python train.py --d_model=256 --n_head=4 --head_dim=128 --activation="gelu" --positions="learned" --lr=0.00118 --beta1=0.9 --beta2=0.99
Each number is 500 + 25 x the weight over its row's rms, rounded and kept within 0 to 999. Layers, rows and columns count from 0. Numbers have three digits each. The size before them is the row's rms in percent of the matrix's.

# layer 11 MLP down (transposed), 1024x256, rms 0.0739, rows 204-253, columns 128-191
106:549468527521507488533468471521508501489527517500506474522505519527542525472544499540485508522466466526549495519500555535523487455528540517453494505547484515488491529530469490530501480553501511
121:503495540497545509565483505452481537497457540473518502523474488506486502509468479493515540509512498465532463443473470505474534481492522485494523477468517505488506507541493504542479484485532525
106:499517527532528530481497520513509581522507490507505465529534500523508505488478523513493496480534507521463481507475478494492502513486471511545510510478492496507506534525488515506532578492519551
111:483501525549557492524489550504485519509475560451463525514498452556491484505551474506521500508518478488529502492449479511522504515496497513494487487495489476498441515485511519494542485510462499
111:499455524523530509529541519514526479497531482460525486491518460496504518468512483522468473509478511505488517542454529530494510469508467497424483473477556493503537479448511470477504506475523467
104:507443552496469461468512453487497469519524457529485486517517505492486520438502499508509471482525490514514496529578487515517530527488509521515526481501507541517510515503487495485516500492509486
104:469503467477492511521446482507468506508513516513502511474464447516488502515504481456520497543463503479453532536474474492497483468504488502489483533487486509472511517540517478467494507532510485
103:506511540477519500500515500506479513479521444501514522520484497514500519521489506527560456486478514485481481555488440471488501502470476492521534495532543484480515488512494508483495503500502493
105:474504498532520495453499493493483531496509494450548468500533546538545485516516492497515508510536489469487494525512499484475443496497499461485560517480498541477485473487492478499536536494519483
106:500442520528488491476471522475511523539501476515490484484500495514504499547536522505487487458496476494499465519454509441481537494529472462520467522495496510520475521491515500481485534514508521
115:500493510488511470507523519546494500480481495477479474472534541435483462478501465491491517478500475541527542437534464506496520563497457521542475502538512496527491499507499464477539478508488551
097:433519541472490433470498515543430465498473516526530496497493514525526517512457483519470468525474494475511488504518470533505574520516522473516485490485510515471535495524510507483478501528486473
007:555472521476516525480487482474472512444488451515463472472510504510494472466440522524508548517491533541487464494502477461504523531500487514487518447522449424575510494499523485500512462479529589
129:547491512524456427496481510493504570497491520508544510526574537489532525497520494519472522518493515449482496506494505534477438455518519528453517524486549529528471524479489508481546459507525494
111:479501488507523527489519496529501463486495499465485510496523477564487453519520485488432532539498539507523544508503481458521460531499497487473491470498468485494483498482524477491491531485488468
096:436514516475538483527518498514495447462487501497471503511525498499479507483532500488475467481469500457542520513504500521503549483492495529500470529545512497489499495469518488416480502542483501
091:472525520499503484454520498509489478500520473479485460455501481447518523508515485499504459543523520501483485538500495537484569487522532490480504508500503547508462491459481512485538509500472537
111:498512507491526493526493495477474543487573500435530507468492490501522464482461494488519513465497515470581477507497463488461475504519545501547508503485556513504488486476527475572502478504506479
105:489494521526496481489511528536479491475516517512504510524495476516447510508522494519513514500465469480502509513475499478540506532521533533506511524498553495493548528494507514523480526488509473
111:548480468522530504474526459481486436469503475489500514468493480491503467512481499498513514475488525461534522480529542494496484492511531488520476512468477510512492514472451513471528518505492502
112:523476488519519545506502498569518508541496480475481493477471512502463517508501474515491481524475480525522496455511572508493464503519533496508515433500478474527539528494530473512490539479501532
109:519444461529482510485508501481519517510450466494489512480531503481496527501470512475483526490518510499534522460524509501506481560495512453544464470492505475561497515527489503530489475458467511
110:524463498526467519476453537490497503513526550510472511491460473555515474498487478492481491525498534501523498494512517531450537515467472495501487520549535471483475481529479512477467458487488479
120:526489493520500509492503468500545454537512490514534503451486511471510483489502503507559501518484498526523500502452481441450512485520545460462482491518441499492486452529538497528502541499472489
099:446542511481504491512473514519494459487464488519521535502538521492521523497496488469526469483483502471458494467547512517520536467491535508505430510476517543490489516490469494509523542503485504
095:468544496519480511465483517450512470506485486495447469485483453523544538492527484485519481493477487508551533501487540561534535508490488464514496543513474477476474494527464506456513519482514518
109:478464497520489471518507445461510506521507484446509472488537475522476533534531510499516498463491502535510512491487472483499472518476472474520486472495512487461485540485493529527491479512512516
102:509513428501503493487474533457497498524480490534522558488488537527508528455515526536499489531457546486470507548499438491530523504522540537516448525470545510485511504500484487532532504504434503
005:511515514502479444481498522478518447537531487493524510527464501459504517523484511451482445487483470500498507481509517506475461458496555532523485550494519513470511473522474497503498476508444476
119:508485509485518526528487496486500466496467488530467504497510489504491517472467432516492477454481537490529533499486525486486511502490495501516464532475515513477521474497487524536502528477535530
104:473509504514490444500486482453509464485496468517483500535513496499521498471502521485442490492511490513490498481444453467535522539472498508489531491518488489492472517486460502519488516480427489
086:537494484473485496479461542502501524495478575504511506547501503483496514498442473500481487471448518467500487470502497478488484487509509448540495483473534495521490460506477486551508484470480526
137:519475488510509482475483519512483534521565500536512512495498461460484473516523487511476504490493487475553490495447543505475492488509492492433483491478516481545503482476533518501511487552527472
103:540456490476509482486513471473506551458492493517490491473533498509519505486480502520508504536458483444539491526503505487479539489492463503480479464515487515529517473468485519530471462519472537
122:473487556516439490468509513541474498559527488514520523478504523514486477470502496498476497477484491502496532474470510507515489515481517498472505500531532496520504479479546488507475461483516437
116:544476511499515523494468462465501520523488532491523489470485546441508463521474521519524497461498479489521536516484514517511539505497577492506513509503477524515496514487520486573471510515519470
053:495465478496499492497479508475528597502477517483476468479535534447507463452525477520466520534506456471495518562491502494504480430507534496525533480519504515528506495488491495501450486469510550
032:498491466472489509489530487525494559509487430510499501469479548504461526456518464482463495453463530555516498491510492521480520471544557516467534506507480453529537500520530503487534488517492510
104:509475471503500508488525500451510516498540477510504468511473510522516487487464500474463487531503488516458500482506534495486538486478541474509482511540560530527453555524539515454502498511511486
085:485516511486503487503471496517470399475483483565496512495456453514522527537523505485504517482487443478530477511468505527566564478518511500497462502514496463495497465484503476528495488544488511
107:508525502479509481513550488457510481502519479511500474515522500471489474464508467507488494480531499460532487464463505484486496498472504528461460467493508498581519490483526499497511550483514522
126:486525507550515490494495508507454479465499507536493486461485530504462489514478482473471489493513509532531505496476488497498478508518482511538517490557527528495503492498507504514505574435507492
124:533484483540502542471438455498504535468526489473498516529506502492505511502481479473437478508495484469482502481515522479535480535527507493507501535538474466492497500542481539474538516524482513
110:527482486495522502492469498486512545457460501473485493537498498486491524492474503507457468466501505492483517501473480495509564505506493524492544496511507450464481473485540508513516485554487469
103:472437509494480503498480506526501485525482531503492490440507514516528519514497518512440502508510490492510455521494467489499492490544468495487481488524498516550489512467500496479456534539497506
112:520497511499533563501520477512481512480473489525529472540504497473472519462526497502466509493507497505491462521503493511524501512490527533473493545515528497493503487508506485486478530496495541
116:502514478491511516515482478483492517479528505511461485542503538453527493514450492553512491526512507467518503541469479482480473505460478488546524490468504494495497494495508456529490562501505496
115:463515527536514531466485516483466549463479502500509479531558532495490504466491469511516529466507514553488539473499476466505478521499455480507515521529532526470493472496504466523492532499491527
116:495500469464525470517472536475483524488535506551536488491500521488497535515484517535480480449511523501509536516455507548520510462490511501511491445521487515501513529493499460504528512502512540
098:524496518507472523499471503438516584522504526487533470473513514479489520488533500488511568498477474510519478512475477527485492510490484491489530528524439485530527473524489492490509473544474477
# layer 11 MLP up, 1024x256, rms 0.0832, rows 205-254, columns 128-191
115:463519529482518476520542455505509475501524541557518515485518541497530508510501493496508480504473537554505498488524511481546464462487541525479520474533537472506515524508538460480476506548480477
101:500499513505504456495533488504527491523498533455494478497453532479476475476530496497511500473507482480530522505489456509525533472504475482480490498537556521517487497476483470497452492516502534
112:481505507502496470488510517471550488499466528543508474482475505488485485501502515511498502491514556524496524520534505496543477463460477529483515472518487491487499526540481512517500511492464486
111:484535498474484478495527476512533489532520528459468489515486504488466508516513501490512510535520505512496494532497488499487517529488478486503519489501485502502499518484572472490492481465515499
107:521556489481475453512524524539488471483466561482522562563486517499454443491495494483515535518501507476508542534486555467477526523454515526501499521511494452437505533536535523522529502462502514
100:542489466486509478491507470477492479445445499491493488481471528515525545505471504556491518506454513539474514525483525533488517517505478488519487453480502525487539504476502473484493502476460551
102:487511537503483483523507500493538492540477479510509485447522533465468501490488509527489519439490466514492502492504519522503550511458486564500506448472473521469459516486526501489512500489480470
102:508511504483479487536470529518494494509490537541495499474510487435478491474508483488502544462477507523491521504467538519548497478468470539482481465549514506503508511471510474513485475505516520
106:527497448455485546557495494458507483492476523480498493462534476488524444469502488487516517501497507507518515516494539541507511527477462488509483500510492492489459480534506524493525494516493462
110:496516528498467539490494441492454470521527537454507512501477542519500444501532490512517522528480497479500507502495497497504520502477501505503459512509502538474497524459468509446498505488557477
098:459505519533463470485502467549501483516481530511503473515520545468454516507500488535532517482471515516467509494526449536486483536441541518517517493479492509477499509515494510464510526463522506
018:527479514497547529497513501499487508517479525467466464544489512489523539495500465465508514488501461478536569544519495510508482515518531523497465505511476572486500506526467524507501504511526452
118:499502555492536469497516450476513477492479515470513476504503516497452504501494499499538533490483507515478512496494466495471498497498502508503485481496488515544505494495519496526441507493491519
110:525520497509500520516492490486483480514549566457539502474549473524485526510510493496492526483501536492499515522506469506538496467511501524525482529534492486461466520481517487433480469496511467
096:553492457539445461475506491513508493529514481485463501521492501493515494526488491488535536525510485548471496531476481489483523510515526481530491511515472483512490531571498522514528515549536495
091:517455450492506496520523484521552508462471510522471532536499496522535502532490498507511555481527518514487506530517543502544431485479502515520526504494491473533508507551525488549495483444479507
109:476483512491491470472504504507521472533460490513496508461485483452526522503511516513550530485513525561464526518550498543492493515522452464481514485503461516505526537488471522502453482523546535
098:475559486452520482543526466494535475478509471498526490470464493451517484490479500513551556480454488543487497510509526492468526473484500504469472488487491508549505466469476488474476508509509513
107:506456462503472516534495517475527480507478489514488487507552512502515486521481482537532514462485526533549513484502492497520452519495498535485492507524489460516512454505476501499494515568480529
112:463487484504535472480466484492524475439504501460510526504563454542536507530491512500507523514531513498540520513528478497545486491506464537505495532523508496472501516507515542498509535497472477
106:461504503469532503474481498478540475494540508486517496517512507468495483510521499525486499495460498497475526516478463503481535519529476498523497500527495563454469494496524445490533500506459474
106:527496472482499462500474511474532487468487467515509494482517570476508513489469483563530481500480502547508506503504483504521490500528509517544484481501498501542485539491538511472504508505472544
116:450456538501516488526524500506499476536472486492536502470524541495494499477543503557510513487537486493498498498530515491458462525492526527492496464532513464537491507457507500486458477539514508
102:498492506479494514512539516506518479543530496486509477476493478488507462487561500496503511456554498517529517508547509532465514538498486499464468495569488524505499509496517479449496531508513465
094:526442504484540487503500467536518492509455526482516553524510510495515485479485496484474492502522486486483484497530450497516508487541483493485502452540483496507515502494508490524512485536498495
100:479464503497520462472532529489501473508480492523456506511558492497511447490541505511510553496520500510461508510501551456514509532508494528513483459537483534506481475490498509514501449540528545
103:498477512481518506500511513480495477484522485486502462478505483501504486523538500481519509487490495486538504488552525493488466528473486470497560504539523533505505517511489459472518483504545514
012:485517540470463477531521508517504513490530482515489486498497486490486500499514524507514524517528520501487453415510494474530527492483515529514527475502494518521510489494515481468476495506517538
108:525494506497524534504529474542484453517479515487510516501477549513519484562461514567491511503506531529474515519489469511464493497496479501505447514527532507478525521521500491484471502489518525
106:465518502495520527479501505546535472533487488519464505501522475460501506548492495489526506482473507541465508496507500497486503494487490498500469503505474479491499500504502458478495502525576526
091:519464542489511518463499539457498481511490484526485476480541460533529491548551511482527543523508528458478507520554496542503491471523497528460529547512459490454517484503513514469499525534508462
123:502539483482458498463552490508501488545481496474505520517462515449517486510497500540489492517527524504508495490540438506464495535503506483478509496500494513493469487528552492495515468513509459
103:487525524487520527496500490439522488550541491465510498543496481462502523496572514516522495447495511521520519541477502486458561510525468506474467503482480491468503470485513494471459469503535484
116:568500514529453485515494471479534487528490506515490535542497531495509522477473510519477523497478540563504483525494507462501481493480485510476507492503494445547446524481527480485490473481465462
109:482503488462499575530536489500504497528510550437504520477513475513439455460522497496512512514550507495526506498521481499515499458499454513505511489520509511468513516481481480448494506494510499
062:510531526498511510498510504542470479535537472501518526529486464548514529539509513495527467493498546512493465479496490496474512537490448490500471518475502468479460514517517517494558486530507468
050:489512518485521485479495489469514483512472566474503529550523474497539477553452515502552480505513467459515463503475490488514452510461445471506493478487531492477463496494498512482480482480523508
109:489493470431460543521491512508493478490486523454501524513476506484494469507501504506520534511509516535535507505488536480488502544474487521517480549550529449477486511518528504538515523498484502
088:550484447474464485494513455501499502523505509469521522517530528522510511539477515513526497510510537486443500530542524488459474513518514510533567476475521513523532562478468472476476477464517503
104:496528478508517477489494473502484477506519533426489519465522464455515497518510506520518482470484511529461520498496478493526459478507486510494534556568497526474511526500528523522488512481524470
117:480509547510515528498496491499526462484511476510476496493526513445552518518498504497504522484494524526473505526503505539498489525466504525496468487479498549472483552503494466497480562474455508
119:505516495495491483483532509504547490521499501466481503466478482506518491495508512525529472546449502507547536513521495596487487500409502539523536519524515490507557520519508463516506522478543456
108:506480477505506506518556470486499468474437493474571527552516551478455428471493490529522469533510526533533504509534480509486501515471473506512509455545518502504514539535522523499521476529546455
103:510507512508506477463510527462485487484504515497527459476506528519447503472469519521568497512474526504480513542517494506482511471530494500496431500544460503493500532510475500527520495488522498
112:455498537516468492487509531474490488521524542516496492496476496476500445524496524528525502484474505485474521480508501556505464491471506501536500510548507508530486508501510528486451469540501480
110:460483497458464511497505478486474490499532498473496498497517502512498484530537500532528481515477547480467529492547484480483495508523491535493549522517474535518474505483496502492509530465460478
109:460449525481448518463495504513511498482494537496492486546559516504464455509476514546502503483479486483472529485489489494494540474459533517510478510510532541500490529491543502512488513504480502
109:493481492485475502537480480469511471511536473474522460503492507480553519491545490473498519530498499510517508492540454513470502522496497514521498530506470538507452525474471521474525537496473518
097:464511457454487507479546544535490489491428577479490512511470502499506457470498490535510481490540499508463515482503482481524518530533523483478467507509505518481459540537535480516489484502483513
110:475450557514511498492537480488519489509513529501504504500471514530518523542495505494494465512511514496483490517530462498486515441522473504486567471494475526491481515493529490470484507503476475